config.toml
n_layer = 12
activation = "swiglu"
norm_place = "pre"
rope_base = 10000.0
parallel_block = false
init = "trunc"
weight_decay = 0.013
lr_head = 0.00402
batch_tokens = 16384
train_tokens = 248400000
dataset = "wikipedia_en"
Each number is 128 + 24 x the weight over its row's rms, rounded and kept within 0 to 255. Layers, rows and columns count from 0. Numbers have three digits each. The size before them is the row's rms in percent of the matrix's.

# layer 7 MLP up, 512x256, rms 0.195, rows 455-488, columns 0-63
101:134177133105104169118146137131152080104151158114174156118103162164097134115100128133125120129130105136120192140105114139120109159165134130139159118104112101094137128130092130118149109138145109
106:087136137132126115105145106098160088117148114123128109078111096141103101151100138113111106159115077129088168100104170129142155145122160112094130121163149138074164128127138124103155099141141142
100:125109152086092104147145103123078147088138163111093153187139171131163132123133169147149118127140145120144144158127106118141139127150114158112129135137114093079161087169121178137155107177140106
099:147139147109114131143128130147166177175130120142104153132095148133108111104119070108126115120111138149145206157143179115118075116122182123158107144128101123127111130141090109104068132138123141
078:093103086175151126133147169115135175148115082109179117139126138110140090074156114140149160132090086147120096092118095130137138139115130114128150167124139145119187088115118163116160109126145149
096:120132125137149120164090106123082113145114127126141122095159115156069157123126136127131110143113102161107112116098142083141098148131123115145130145138187105107118153078148107109104104112153149
098:126113120121097106110124141100116135091101105095190155096120099137148141094133137151149109100129115141105104121171153139066160101113146150104113137116094147130162114123173101145128122139155143
098:194180155143159129158161138120130127111125126137133164145145168128144149154099147138136136122152108128113139134070152175148152139156152134127113114134145111160107126183170167106111112111140137
100:149116115093093133123082094153129113150138129125154142185113109151142157115135148141106138086096136142094077157127116099128129156161119124098102141164156133126180162173107120180097119138124098
106:121125167153140150138090143146111120158131158128102108134146119146113175125136142107109104096091118136114143099105122139113123168112102140093128123124133133106099095150083114114124164162130143
097:124136160124098116124124113163095127149116120112120158129125102145174133114119127101128116144147146116154127150127133148166135099095084138155135135100141165116104114169168119093130170085127109
099:112122110137145141140088138069124130146128144100148140139111125094095122120158125145155116101140120095110106111180123107133105125170110136158143136132170149077140102116121120156088094133121131
103:120107145118121098087110091115160111111138089129120116180167153102108104185116095107103094122137143146151146125180116097110105104101151128102142077118117151119146124113085152119133130109124094
096:124103107090111141104137125164133153135139113143083092134158113116099161168112168154130106120121122137147150150128113116142125087153120128148163108101151154142155102156104092141130119077175100
092:146124119164139137121133168164174168106116111134124112085158138128129076159140115157088120091094116088137151132115153137113122114141169151129148116126165130160137135151143130120156133134101124
101:127129147137147114169126145140120101097145157141165098123101093133186102124114141159107056147089091156102153125134126082122103149117134118147108113126152118141132111150130148146140157126135133
102:141180147116149101110175092145095183156146107144135118121093119154068108128156165142125117105152131092145127127106135058121155186157140147083131145132154128119126099133142089179147129130152122
104:118153162140147123121140181174124161106132161125123154107148131124085132116152123133150140114137098132123115168100185101128097132163162113110088115124166150122118155113134176113107138142100085
101:168173116166110130133093135111116147139178143134099158175125112148125093144149126191135147144064132153108111133122128140123166163098112162112129111109157145124110139140160139160123135144134105
105:140118088115146171107163140117146158138117140145142106132147163116111160112118100101141124140073136132131109163124132099107154101098148110122148132142143125128175151107100118141169092115077139
101:157134139122129118104118130160120172128148132128162143141112123170121115128137119139118183117106155129140162112135116106158149139140120146136134076161115134125162151112086128165099143140090123
098:162131102132103124149126122169166166121128159185125116073129162105157081148144156072114111119093120105101147109142111109156143105166103119086125142098116102105111133130131108116133142100127134
096:115111118133094144080135105136158157138133096140138100147099170156118165139114105109131106124134153126136183142125166154117137148108149085095102139076099170131145103139140094176114135153126155
100:129164142184121127121055175116114137146089122115166141111131094132117113112131146120150119133138160166172137165117102124149127098149155079115129152148099084141135133139156067096123163092141146
103:127144122112094107099136103133112132121092146069127078192130141138113109107165114160094100163190136098132113134146142135127124073164125121128121172171149123144122115135134146082136152127137185
100:139077132117104104120119109108161142105141139097092071089130110150169137111095139134137114148114118118150129130109072162177136166172117110159156098128134168109098133144104178064167148102090117
101:176143095096140161182161111066137107119123071131111082120109167135174104106117147108113112139107123071139136103090120142122136095145151104127114113147087104123103132131135127106145175146121125
097:101162103133128153132114106134130091144102105085156106095115102098156126139165126164122147094106162125165155097152123139119131108149117128124087126110146166180147121081110134126115114139144125
099:140123128126098141115162120145120152118074152124117144157101130138162101137127080157157148100093139134160140136109146119132111123140132172127126117162164153135135134089095115099133124174145101
101:102107176115109134130125104109118119135105117081128097148121139108132154103133175135144127156089120095145132133167109166107087152132110148118134146097108129106115122092133153131114133122095128
097:121102134113144126107153130159098086106078145071097148137129123119122135093159154139131132101112122129145118153110140096156151153141086168074141131122124123139153070079107098131122087139098113
102:159106154161116101134124127097123143116169110146142110137155142072095131154073149147098066131140118136128112121141107139114160113096157154121121139132129097171078129111110108160096155104142187
104:089124083162138110183136122096136103140106159146130135087112130132068132142117129126134091144136157138184105127090159123070121094134154105089120104117145118098117139140105158129154092129131135
103:159149157132100110135105144133139180143100109122088096149110124161152118098126107103160135174116132160128116145135116083147169138134111124126151125133108154132142137129123110107108137129135134
# layer 7 MLP down (transposed), 512x256, rms 0.093, rows 455-487, columns 0-63
096:157129160155101171132101118130123136091156093157120134134125198149156115132113108149132142088103130155161087147116074128115117088150113118167147128127162139083191131111118143105100133165107125
100:150141147131106102125112113136160131132101122161114121138098066155130089109138185111152115093148131119119098150131099139121130114149130090148139167153100136135127117130098104128119128127125154
096:100125148096128135145140178140089101113138139119116140153141119162147166167123191112103141163142152183129125092153113111132121117128149137168140150155145114114137172093104132135116119097101101
101:151147138118207131153123157108127144101096114096138135117123066155147186140122122156133120164128114094136140114130115131086142167155136119153158109141145088141087095117127118093149104120146094
107:154131157104089130115103118155134126153141176128111115110124133146115175123133161129127168115162175094139142096120110152147097101161101138108091093096141096148114133136127134148118114143111101
101:143167143099189168109137117120154123131084071088130142134120105128112133179104131098119127173152156076115096102137111122135168141126086094145170097153151111125091126118123109128161138122133106
093:121132095070141107167124131131086116103122122104147168081118140112171110139109132123165118102165128091138150148139106137139083113138150141144133090149128116141127126139111162112138114129142117
100:120139142113216090114076123106092154123134127103140121148142147143156149145112130115150150124186100085101117114137113136158119171166118158092128128143155110135094088172151179113132145088148136
098:134156141138094122148129121135105096115106102112091102154116077157167108131158160122147152134101122132110165161127143150131115123120162133088152123156102118123168161142132133162160121102122117
120:125121151120159113134115068127155131152159137112145134073128140131157170127159164132125127097099129142153133111119104144168107141146131128148165101114087132086119105092092128119119082146168125
101:117129160152080142097120114127164100093096152117163145145109124085099184143097178131106122104104159132133126124085094112145158105146140170088126168057106132160159123109152142106104149158110136
095:149096129109160146133176173188132118162071119146117083093127104119164146161142146137108163145143140134133133117116121138154111123131101134145140129065122129146099163169184107133129141075143138
098:115161142135128096084128123136133111140113078148090171123117157082139151133113125137100133097096108117114082085139125156081117126121142118120146126123157142145158091100109098107114162149120133
101:094157148116194145102117135108142128122098148081132172120091125138150120131149142149103128110109115150155138180164159101159106089131125100144145121197153130082116159112097101127142145117118135
097:085121132126235095165151084129122141158120084149135113143109110123134109089102119123125116086114162125095124143095135124152137135102099151153152132111116138125137128108104105106125151136129142
096:129178126128101153128153086115114115130149138131150173136149147147182123114066142123153165095155167133161118157120133098123129122152079123118148125126151104118152117129121125142095148121120115
101:162137130110081128152143143089139182148148109181171141128196129109107145116115118122089147120116156123125122128135146154134110148150090124103156111148097132148119137118124103126148116110154132
097:119133097124162119116158097117121097127136173094109128118115113154158085144151143132155132119119160110136098118118109150128095161144118168130128122131169081127119127143140111085122165164136142
106:127149138139122133154134131172112162117077134142118172119110170077125091102131153110104130160124094125143106131090144102111149185104163162168116097123149136116112140178140121119131152127115137
095:165147139140151087120141091175130119115109120105123099129151137138102132141070117124099133132151146130098101119098124115131136168134128155143122116142134157157104182104094156113140094078141102
102:123116130085151126121133097152102139057143154145149155120094080160115129156093131164147115155107124110142064133142139161122146141155147154150109082129109107132132107157114161088097108174129138
095:104137105104070143128097141123166104093161076133092127078124112140097084098111130120132132115114113100129138097118146126129121103102146137114163090137153123100125128148098147118127139126153157
107:125114132090105177129140141160146154159184125143098101123144124150147149106173127122082126139142090123138165139139115121119150108148143087084141116094127151116093104109128157091143104093133074
099:124188113144094123103137141161133104093123146150102125100147142178094170120133143109076097129142123162142177167088173123119166154158170105105130125149150120103107131095111113097154101080135146
100:113103158110111142116179106129103131105128096155148118129132090146120147124135104113175133116143133147157149076158120094122137158161120123097114105178149123164122128131155141118128140124122112
100:120116122102138142150118121132173173120093103121139088090086167131165124125138156152102120147142131098165115100155102148109104123102135108150152103147122109154131124143154137143152160122147112
097:116086133120094099088121140188110115121090112157117110122118134164112139134131142118108142118162115087149114113180139106098099160095147138141158138138185148125139099127172157128076113152148115
104:130138103121119156134158145140147128152147164110126130108163097119109137114123105196132113144139103131168119135111124145116092140096137127113125115123102131144147125140099121121116152127098150
099:146082115116092124158181078104134085120102129141168130152132109082153141124139108129120165078111135154136153155092121096089128142097115117129143118117135181112124129096117136148129157119142091
097:147067118107118133115129112123121113141136088139135174133103127113112111142115115156133099147149112134145120137065108093121151100099097142163131146094128092139128115115155073108135150157106117
091:167147169151157120157140109131093115118148136124122114100171130130121190107112121140110089143130132122149112149125159144124111141149142125085123107135123119119084132160082174119168113107167128
100:125081128186197154137117151129110092153154130163120129123166137102146127130143153112115105147190150142117117128146087159159111141118109138098149127111160122111114140157127100147126151105142106
106:136099159112091147119136093154129129130082121150141136160106138096105134150119123085117078166168081135147128120113120136066153126117128100099077137122120153121134115145109140156133131119138105
# layer 7 MLP gate, 512x256, rms 0.184, rows 456-488, columns 0-63
103:149088152134134129128156161121100135160152105100105121136112107125121147141090145128136100118144137122148138155131147164126105084134145104131110069097157141152166194140186142145115144142129108
107:094164163140100098087138161140098130105127125108135115168086105117106102159132130103138140176075131108150161118154140113097144099127099112136111108117129152159167133107140168131160146091119113
096:178162100109172105138165080108131093124102137131136138083173108124151135146138152121150166144104133090126159125076136126117133126123168096144149098142129131071132118144127122103108129138104138
084:095121075135169078151135186129151088099111081153145128093111110111094082092111138104146130097111139143151106117109120108133127142109105121128125147110132128144186138110139128121122117143133128
100:123108127127154118165151111150148112133132136076144101152094109140100124108110155084117093104128086120147135126148141126152116108077106163115119099152147101065096137111099133132099143132157122
101:125073108124106147140134158121132141094137111080143112148123121080103120166114140123139133119118139124092121125126109150131127125126112127145126112105117120127134168126106136109141127122102112
101:086114138118143143093113136115144136110150150131140103122106111171146120116108128151171146125093137091140150170125122117110103091107127172088129119101129098120145157147103144080121178168091080
101:134140121148093090119132145167113120132139113144105095108134092153150143118125121097109140139136153103118123130143144156116150145142151155150104109139127078150133144123161192108150149142120135
105:163134108104090106154128069126114123109145164114165141121166106120129159104156124111095080118087079139135142136136094116152103135110154144103150141113085162132120128099078122134134117137102119
097:120146159155097164119113119114091133122142145120175141142117071118092132101129168135127108090174129122170079132102125159139131115092079116099100147139171090134133130108105119164086147103081134
102:081141132076093132140175132199159109165126130163129160146083107113143147130130093123107109116142142103073137096106120115160083129110117112146108150153158093142134133124104117140124142137124081
107:112095144144099147100118131094137090127137120138113128174092127162162125182198145122108071165101111128128145081152132112138113145136146105138147112095172121115164135120106121110149168102148132
099:140130153127152135111166121171131158091123123125123151128106095149101151125097142179121149153096151117151186146121106140103116162158176147145122130109114113107111099093113127148149132111138127
100:119121140098140107137118115109095095111126164118153099109114145129166112163087128108140122136114134118132144146128174130113146145124163156131118136101096090121107120111118110106116132122097076
097:163103107113077141087141153108150087095161119115134090177149151099097127106148137117114171138116128101144108090149124134129116141100122122150144135156152145114149109096172119134137121159148090
100:088121082107112089089133142125131113124126104158113145143177118091103121119118154091094141148105125104139128104136128120132135063106128164097109121134100143120143098163138134168132172156113110
100:129120096157084095134161145188088161106116131106110065136130177123148115123115106115115131130128126094141129150127157124093128170156176150133121135131172143158097111138137102113139162128082104
103:153122125114099101085076112164140126103140167043113126157138145102113135124168167165167159154138117124138164122101138112098151108138109102129145116109076102102117136127149130118147150101158158
100:152135108071092082144123127124147134076085095158168155119114133111116104155180164148131084117133112116122131092110157192145151140087169158131124087120105136147124119118149117113123152152097174
101:142129139089152116137172135133146126092150154124114082142113118140194121100108130160121135095147116110143104143078112181120098093123130125128106142133110119144156112146149164176149126089129133
091:109106153115107107116088193097133096102108140133153110176105117125139163163106089132125124130173120138173123155102144088135118133123112151173153140162116169170120089134096160111137073104076115
099:126166112137101114123125153130144158160181130138136132132163134148141138123146102152104118134121147129124134075115143145143117115130127105161128147136107109157083137102118151096101087152137141
099:107119127146129112123117158147173096140117139186124171153147101106128124159118135098120114156124103164123122149151167146086130109116103088129103154115155110105140124107122163139096115126102147
104:131166118100135107119186160075123152105114146156118110154126173069132117135136086140107105142136147088060095088088111150148129091143140115077102161106111096169104119136103135116137108180082162
102:136107128155128146114122151146131116125093094156095133152150114106135125123098163135170132151148134130113158085142117112094126119151134146149113097106082150155094110096128130139125181097145147
106:138122140137094077100165116121130127137089112114152141154125126135119116122123066149186109141140106135161109130133142135136124156111102128149114080115131196124131134079111147166086141129125150
101:087114128157102163127141138122153130155097137134102134140112094113155140116099141131163063158140134072141141161114126173119157166094165161123135142136110137102122151148130131064155126107128102
102:121145090168135106135129080116147156146130117143109128130140114078105139125101123089130129124080113131160150142107122171060156126117165139139091165104136117132157129111124154149139121084118177
101:086141151107103144132108115147110117106144058138093140116148206129171136101154154120146143119084130114171103104111133142147107149124082188071129142112146120142137110123138118101145118121119140
095:093100107123106131114182138061127090079148104113150121091082121123179174153117095121156129127137123102115173135133146137101091127095120116161119110125134152168098133122104107127093098140116122
106:143115096114130095129181153106136142154077129096103170099158120168143128110105110083132162138136158105163153160096122119115127120124091146073080135135110103125160139114140101095117146128102144
102:170137110169094127106151160105150089144089105134139153105141152130115107087142115077143105104136150138128107128098170133133126119126090126135147110112137140127126077155149084120152128107174133
102:133136136107121141088170120135152153120149117142108131110150128085114153152069133105118139105137128152131153156105113130136141104122175151110166142093125143144138110068113131150151150098110089